python train.py --n_layer=14 --d_model=160 --n_head=5 --n_kv_head=5 --head_dim=32 --d_mlp=640 --vocab_size=1024 --activation="tanh_gelu" --norm="layernorm" --norm_place="pre" --norm_eps=1e-05 --positions="learned" --qk_norm=false --attn_scale=0.177 --bias="all" --tie_embeddings=true --parallel_block=false --init="normal" --init_std_qkv=0.0258 --init_std_o=0.00487 --init_std_up=0.0258 --init_std_down=0.00487 --optimizer="adamw" --lr=0.00287 --beta1=0.9 --beta2=0.99 --weight_decay=0.14 --lr_head=0.00798 --grad_clip=2.0 --warmup_steps=222 --schedule="cos" --final_lr_fraction=0.03 --batch_tokens=65536 --seq_len=256 --doc_mask=false --train_tokens=229500000 --steps=3502 --dataset="wikipedia_en"
Each number is 500 + 50 x the weight over the matrix's rms, rounded and kept within 0 to 999. Layers, rows and columns count from 0. Numbers have three digits each.

# down: layer 7 MLP down (transposed), 640x160, rms 0.0647, rows 465-484, columns 0-159
# up: layer 7 MLP up, 640x160, rms 0.0834, rows 466-485, columns 0-159
down465:543553411569575445579502574448455577484506483536440485538480536450547456483487492493511509478565583521559478428553436453406439463536526474587575659540432530519538567491490474442486537501533463372561380513454551544561385536601442500514530546489502483450535504518545545488477454548438474487497562560477518562385653474495470477553529573514454350454579434488565490467412458511577598581449643498511453509473471511438494517488497495486389540494417554395506531463563613458387489502418510
up466:528447459472520460384514491471451497439460499497576512558504476519462541583451450534478535528514603523487432487627460512469503573560566495444538514504550441444547564481477429485547522513475516519568454549488564528525472494522500504482521526555510362409476547493476512512561510587485479612472509499513532488416472475504518508523522434552561534489508474477526428537486526497453500540489513449434437462458444462444459457461518530444521514490464459532504549567564521518480530527550585
down466:444490519492535462547494563489529505543557494482470527450452483547509486502480526435544481460490508551429588538489545507538473430495496475504479525406439510538514497517440427462477524572461462500553528501482446483603507528465485538503412425473436542546558503447582507525495520505558563515435496503513484474520511484472530547577563488480582475557518489455429463443481558453497476527496510529513519506480465573513429464464494529520520514535531549471495514488434472518522498527470460
up467:545467513506517561530396429419501415551468519435588455538481490524486506483577503455463463450465535529501483581428476449502640471455449489384540549482588515580579508472456426404454499548517513492574535539497527488579590427512511480509554478539531452504532569551395527530588519507448497503505510505459504544495539406608549559458483460509440508501535583475604463534483457512367450521562413492601595481478570519543489523511420476472554337523441418555434519455559450524458512472485466
down467:456522501536489449628450457482473431514493487519412548477505494497446499484504403582585570448443431377531515448570596524613485560551461570523451519446526470539464530483510514529584524467522537471439479502491515515499503439563522488512488619483624459404393554477510579472487455508501459529531487557442579435479545492496570593473467572512613512365536355430469488491416441508489446428475526522446419538491475492545476471472524611485557587560522594460608493499434453512530405517468494
up468:480512531510517486526473459449482487542495459483524536476489483479459549518521550501488533481496484501485505487474449492528543534427530448484525530432583512498504502487446521444488459457523470475519528511525540466551510524508548527489471520491526473507490550523550518425491509544486535466457516466546509509531504421501555504502522534516482492433545535495514488525509513547491530415550503484470512448477483548528493477507459520532461451501560473485473481566521477506468482463500506
down468:496507487515570480495507713516488484514513473489517496545516486519506494511493478506516489444528444502543502513487484529538498562489541481492483453505497491462497497471503500513493508485498474504470489532455522476486513449494515521522508448459508477554444506522485497491533514499498450481501467512474499466496534476522521526493494480496502530508518497528526480448513493454500505475500506514505509515490536502473494486496495525523505496503491497523508491508527499504472476469499489
up469:583484528423419600512550470559573485416504452467381486533524450419486519423517440497532501477596520516492587525613455459501526525484540457499570485537566505522598529564543517502511570482500426487510512513576480414587449448429436475456518541576553517420453366506422518442529454511489474555467435534545594470413461537418473460539472422522603471583573496571400499493429546516360488577531422539583511490511631532486445539567518534498492496523478520466575622452463549532544528510505462
down469:458469523490623457501425513569423524567499548524556565450491514550516530585606512542460551447368435385539393579362486492547645421583528487418531454431574539506391482408440454538509503481415553582499549466373466491404562471545509427406579445473406448613480638487528497529494551438544559483608497515422481514492586488608595581429483595519441556381431514431525509504498569473580544396485535510537470564490522472522475530453491460443476500442572536566420417574531487515468465448473546
up470:448502541500464515519370482583434495413443524467546507611569470475505551542491403572478488410474495477514361449511393535509499560425501525502564499477588562478466446482563487496480481479511509479586578556498487500446411468598449602573531572596508526572442504538441532532486563521502459491416468555466550498539515434494638620513535424522418452355517509493523501500503489529423591351511490437419447391477482467455443523499454523455465461518581494479464494491575486542521501445539511
down470:523440492536581487497550377519603448603518668541515487574519406553462479441515533516535502459575520535505397542462501394604455457430552572482491460560487613462495459547492473515478473532441409503522455518580498427477494428462562482415450485425502537577571542390529381561452489406484578485487572510527539501484449503489585551432489495546453487534482487530435497461410499550531586494512489574527548533431503410456455524482589575469481440503457511567514464553405500510490570525508399
up471:422506580458502500499471493514458522514500512479575461499538503506513520565500470508510485523535547475469518532468484493510511567552522437460536521453491538511541497441439497517494534515578508511395530462520523485512495516541546495485487492516535403396512600513531532505499512543437561494445491485501545528431466529517544475530465503499482528512505508578473494537534491538489508447529465420530501408514480470464542450541471538477479427475530472544442477454429439497598482532515483
down471:493466443564528485555482641522545486505518505501502583524470491501468499490452478532466570492464523499531516504487484440536502482484535484513499519470419500469477523552485480505481514511537487492528493564413403478553497454460507478545485474500461551492538527450433459536470553404540468503534482477513512527499588466456471496513531531457534529554473502397534489480481469466512482514461514526530452511468526535522498433442524501471417542497514504533595454550541551502537511569521460
up472:433589498387655437451461498553548477506516522443433499516469484453458450430571376597517375399540557515481501428511440540526420579500459467531531387566530543574580514463459528479529541444528463573531565510471399547560534510474553517447543583575467465514500505469388511410487600561419540507510531338533475396501550524481507394465465483471504362507526476564546495585477570477438547429599533526498589495503452511498521600479487527448676443422461590519501604444553476585610518479576526
down472:603553479539474501561488577324563504434360486524502478465561547527504505614402633372489524552548437472528513348580421493461534497485510493485510558527530525459509567501461484514431423511501593502542464340486526643504556501576418441532573499504511481600584460464615472467511429526583474551473525579547629461475349443539550539490454578464471549413502549448520440437497486508521431644481460550454361510512476506508550524528442478382454570449463475440458578528485484545523509502361529
up473:517513503528502523498458545508483453507588468470560521510515449491484521505476522493491482493495472547478494506517517492477495495470557414504503463472525533480527529439514497498478545451479510500482504518520457506440501496487506504454498503472513514533490549521447469529500505525503503466452495485490529503505529461510519511484477514556457482453504493529488498518536525489464542448479492538534528500477507514489512478494495530507510536502466464478495489486537474566445542543536534
down473:521496500501477518506497405447546564523459546500487506487532524487511516530474493531477505530475514467475482501494479522522519555463490515508502507517505508483492486524440504463485473524552479508505511471513496518489504518529490487507491513527511471553497457476496497546505489479517486518509507486500461508498493509474519518523494497448461505485527499503539509484500482484505499509504515499508531512516492479496525493543513475522476462469510484488515494498493499483539507517520468
up474:517399540495545508524510500469414458417564552537452487550475462505533489533499430571503619447448501529497476495542475431474563555543404449412510509551607542435441434563549548452540397533555503499541536549471538493624525563532447478552504550539534442547435441566437485556512489528458518551483358476590685534555507483521633582488556452609457485416385531454443546467452547477437515469509451634514471420393522555465438467592524462536477502543499489410487421439589473498525550477495471
down474:471576402453439410510401523428586523484550509393460530521563628481502492491554548426466507478527455458490541435525577522518530327596488532521513494452454496493519514473482487582542518506521609490558534512555520525448454500500514577495457410517580539485501649482450456526493496405497451459486603402552526396491390514534484436512539589394565432543534518447436476422483461465456559517517488566516527609528525422517559536497531459528423562490458503518401573561330480519569483376539584
up475:578488403435577643375493468456529443466524590443489502430593493537585407453416389546444592526652605471476554575583564466463527566612477419421549387547459469538493565462458332535482489370547476503471454560525538537536466559469463527519523529531608488391527502549468441439583470464343472531462510535558559458456495549493571428551562428538492462514497362500553581555591488566495607536511453405356528539452489643512469441540453573438438489526451476583512547543586442556490549526532484
down475:546503441455396442456537502424558487611635562572537519431517499479510431449445573550582482519621499539427542602542513533491487397443368376608465484544642516440553446486441514593575535599485467652488639530490529559430603489372374459456582470476521464591424478448478440508402518481554500462512616438550545543527487468497641536501441356573480524549439413497476416422500486543508466445551550592484458566589520523492468487392469516543516491495526538473524425491390621510581483532473292
up476:488580488453442477451625422509457408507522474429458465504452522546494517492420358544525501558402492522508521489542526362559486504590567409455515417577523497504587494423481528573523478383618456548538520458565323559523465536447484487536498548472517493292363477554432527479510454492509461540408545500532546582607443544551514558482544474496594401493482473477571576512573496518457624547539423512445583529375604631474449518557423549435491440604426396481567592552560523641498502519577485
down476:490453602461472525547450404560492623527445442532450497433536503488468576566596468491486582412400517526548647502455462572521453485586515446520456455544460520491446450493452471505539539477557644447530500542458474462427467576526508587442554429385500565380327541536537453573519562529622394543641399478412435453577578486493516550417423544527556531412318452460527512496509345584423497602536533392421548517441507584488600539518504499433580471432470431581419544514518549474610523568474607
up477:406496395506582487451591453500471422491457463482494476583540489589479485595458502511496528510487517521489565503468457473477517516486503513451506514514544412534536495466503460561574457466464475597430508441576511521432535515474455490384455551502552435528521508454476550525522519556430521532503556440538505540526562518464545505499458517556499565447454525453530432528509514520597476500462446460486486510437514534408503533521467519525538634465551490556470461533494529575512478452497519
down477:500544491427511475503490525533496522467561497456467504505475510527517559536465578512473404507468495524491465563452518530580540440623498470522520453448442461544501502400470489508570480512480526457495492485485501518496443473453500494475451510468471471578519603437528479512533510500544544538577484519578498501486535517496483472469537471441571534482536471530522469507469459474498517487515491490507489516576565554532540507427539508507553435457500447434454508516447444488422510625427497
up478:455479449413570488480405449370501497570566446521455449498510458542562535535577468492604506485561454575464515504493438387532472531476504465510588550443505506592423488537387548492477519539498443507567555625467445509487558499352468485455516515485550412434478479512499600484541503594447538488609541439529562474585475330429526458515538498566550516494551592493485448513539535557520517524529475479569551509447429557510445558504422549485531470471469540485390496552468460535504509503494625
down478:493459411484565536488344431527473517580451522540515533524443467488562510435566481507388479452518458500505482561543465460471527490470485559466527527479477464454522483486468415475406533481506560453465543490497555457567529460593532525549478513584497483497572582541534516452497487475469418517522562454517506485467414522557451599492462447493575464507436569479599440503519456520551429530419596535626459599621402459428584528437456449534486562563519538474476506530406580530495441509465525
up479:420518480367598510468466509507611493475495544494473452570567474433441480620440454563510535478455574533457413434494476480493451594493552495552525558492524527513497464440438513552538504521487446518467436516521431487476503522451598509489516512481522484543516513493513602453529502551478513527508572490604492496493576548551430427533465426575464476429539459459514546538528550522448525455501521453496428440470430487485549575520465547544620540404468365546460487638487459493483592462525483
down479:516453462547514510491453564508489439615402538577565447385451548526522493551565632470541431498519412464525469488467564540485444461564616542582516442440500500507476463537501436479493407598499497516520563472494518615495455391460558479486548539334531572508453364378412443604567446466528518536560538494537494597488459474530525498571515455478502493510404546525510505386438532481536474501399537475548549490555556512472515500439501431492531584468456566395485504458555438473529542416533518
up480:516486472499456554492533484564465499454494548510529494531533492542510447529533510493502438502569487499450456518612390523481485502615459422514544395479467462507521472569555477474521463394485565511555476527527463499477481506484484462516527504481495488578498521526484495495447488577493446457484476524500568511542527513441604593528662403506443464492491422522520523507470564495490590484471394499396433443560559623448463457460491485534526453480636471587504557622541400458507550520407500
down480:431465512510534458458491555548510499515440526480478537456545493465474572482477462558473526351551427516477390503526514487571458587372538476578561533524474537525498500452501422488480555533592472542490480446430629409469494472495566509504441547520448474512477498487523474472540530513597573514448508540516447512508581518462537437497423540544478539579539435517469400545490492507467479462583450594563480558487479475460524475529467524526444594531384452536468377490494573513576511385587518
up481:491418524497591559519461486482472486424450500433529600530590437543580474559484422500597488436527618578536465467483471514440503542516567499492473502532571408486440495581517480534556445464538541503456396520442530528458583584460479559516498613522546446561492509489393510501464445507409488474429450495504477564520537535528590427487474519506475553478462438437478453491527430564486501338486431491489502519524502454507488463566446436393560469505451476588481530517595471550462521462494477
down481:564471487560499447447447478447481520472451500498545530531403509493509516552467490516502477482526402420581424487479565560596480423492566442577476541471447511457457457466510570432556531563536490563434532427500524529493509523459546667437486601471484595543542466448546417588465394462492563535550601429563452505514412508440408508474520630482488490454485534453532454499485489518473516539462556464469443415634469501451458490493501517583534559459449619410555466566535519411412531486514536
up482:472511434415529456530432487537584531479446500509512429532654503474618446520435475531446557394438544589487540571473535410496522491470482489450531489446538639532552472520515587491526432452555394481566521558556516407461494535464503491491445603414477521474482464484453475408489566595384506534517470552585622381524507549412526394592592513573451492427504497430488444445599542556517468419481486592498491506481548597426444399608506526506498551458554526527500448532518433528583562395467493
down482:373589455508506537596519463574496494415448408475566535529518409506553665517413586531500486559463489343520523511503516502425561518464457458506523488534498392466431458437405443503388393541453518524511544549592513608495587480485504545518473561532466482419549519450546454520532419444573562489514552541479500524525502536588500589462474429443550525453538504481374380391448528499584509508446627560462441447486558486427546530526501436505511450514482511525574486580496546459491427601545514
up483:354400490417590457404407439342607464504511507499538425458546524439485507526480492484460427426575520490468484595559413445492576483494471542435667530586517509552526459443471452454491414571488527464584508578517445404594541432421543526451528480505436378484563392550439562553646551546423516449481424528576625403594548414484582502571448382550461486593460440471467507550520482531403480511604518632540512451549513539475556578551462536561737523514399563588465540554448466523530577447549437
down483:477518577539398474487536478465503487459450507507486456480515417511478582452563486469480481525510515547283497469543509508502482583523412576508502481494520446588503416468464567510464552383428456582579464674364427575417529479516558501409390346520513484473497527390479487532354497518569555494616526452553548520586443479472542630584512533609466461508582472599574406543568451475468393331519432535589474489365509575523470543539419484465483521487602484514438475526494389570537575527579580
up484:504514401456510473471460475450490465562552473459484477437472454597463464535413524535562429498423432591517415485454493545541507513453408540514520569533608477499509483498475537537538437536541482487416482476467489548437618525513606529514548507450494505519488466539539564433439489612453450490573489556530458556572534439545554555429578510515461479492484426453547504511481524538563518473513478540535466481498481600459513484505422452479479465485420522517557463633530478523494510500455481
down484:522570483455531465526565431581460436416534507487532508515485482493478454390594510494462515389414490589522553553501467435582493450571512583430531409463473517484511518526451476528400558442395521538574525501480486452442489536468508458571439433539452550445510522454446500542560504426510429450599491510562510448522541485602452493563444583526497581522479582544482450461512553476538478531491557541487475563458497476590460488494517485469480520529517487534466455500436513423450500524471569
up485:525512553493592516493451482493473467568501536449518486516430519536522525509528404515504486408568575496483519563457539485427544537520500479436555476516532500579596613503498444413494472436524452497423478555460494487504485493529492573507474543551528465565520504547462511499559578553447473443452491431420430517456563466529470542474502524489436498441489468547598473565490525481458503433577512537542543505517512405487547523482454528455526386508453436479454542495539500565592514407576459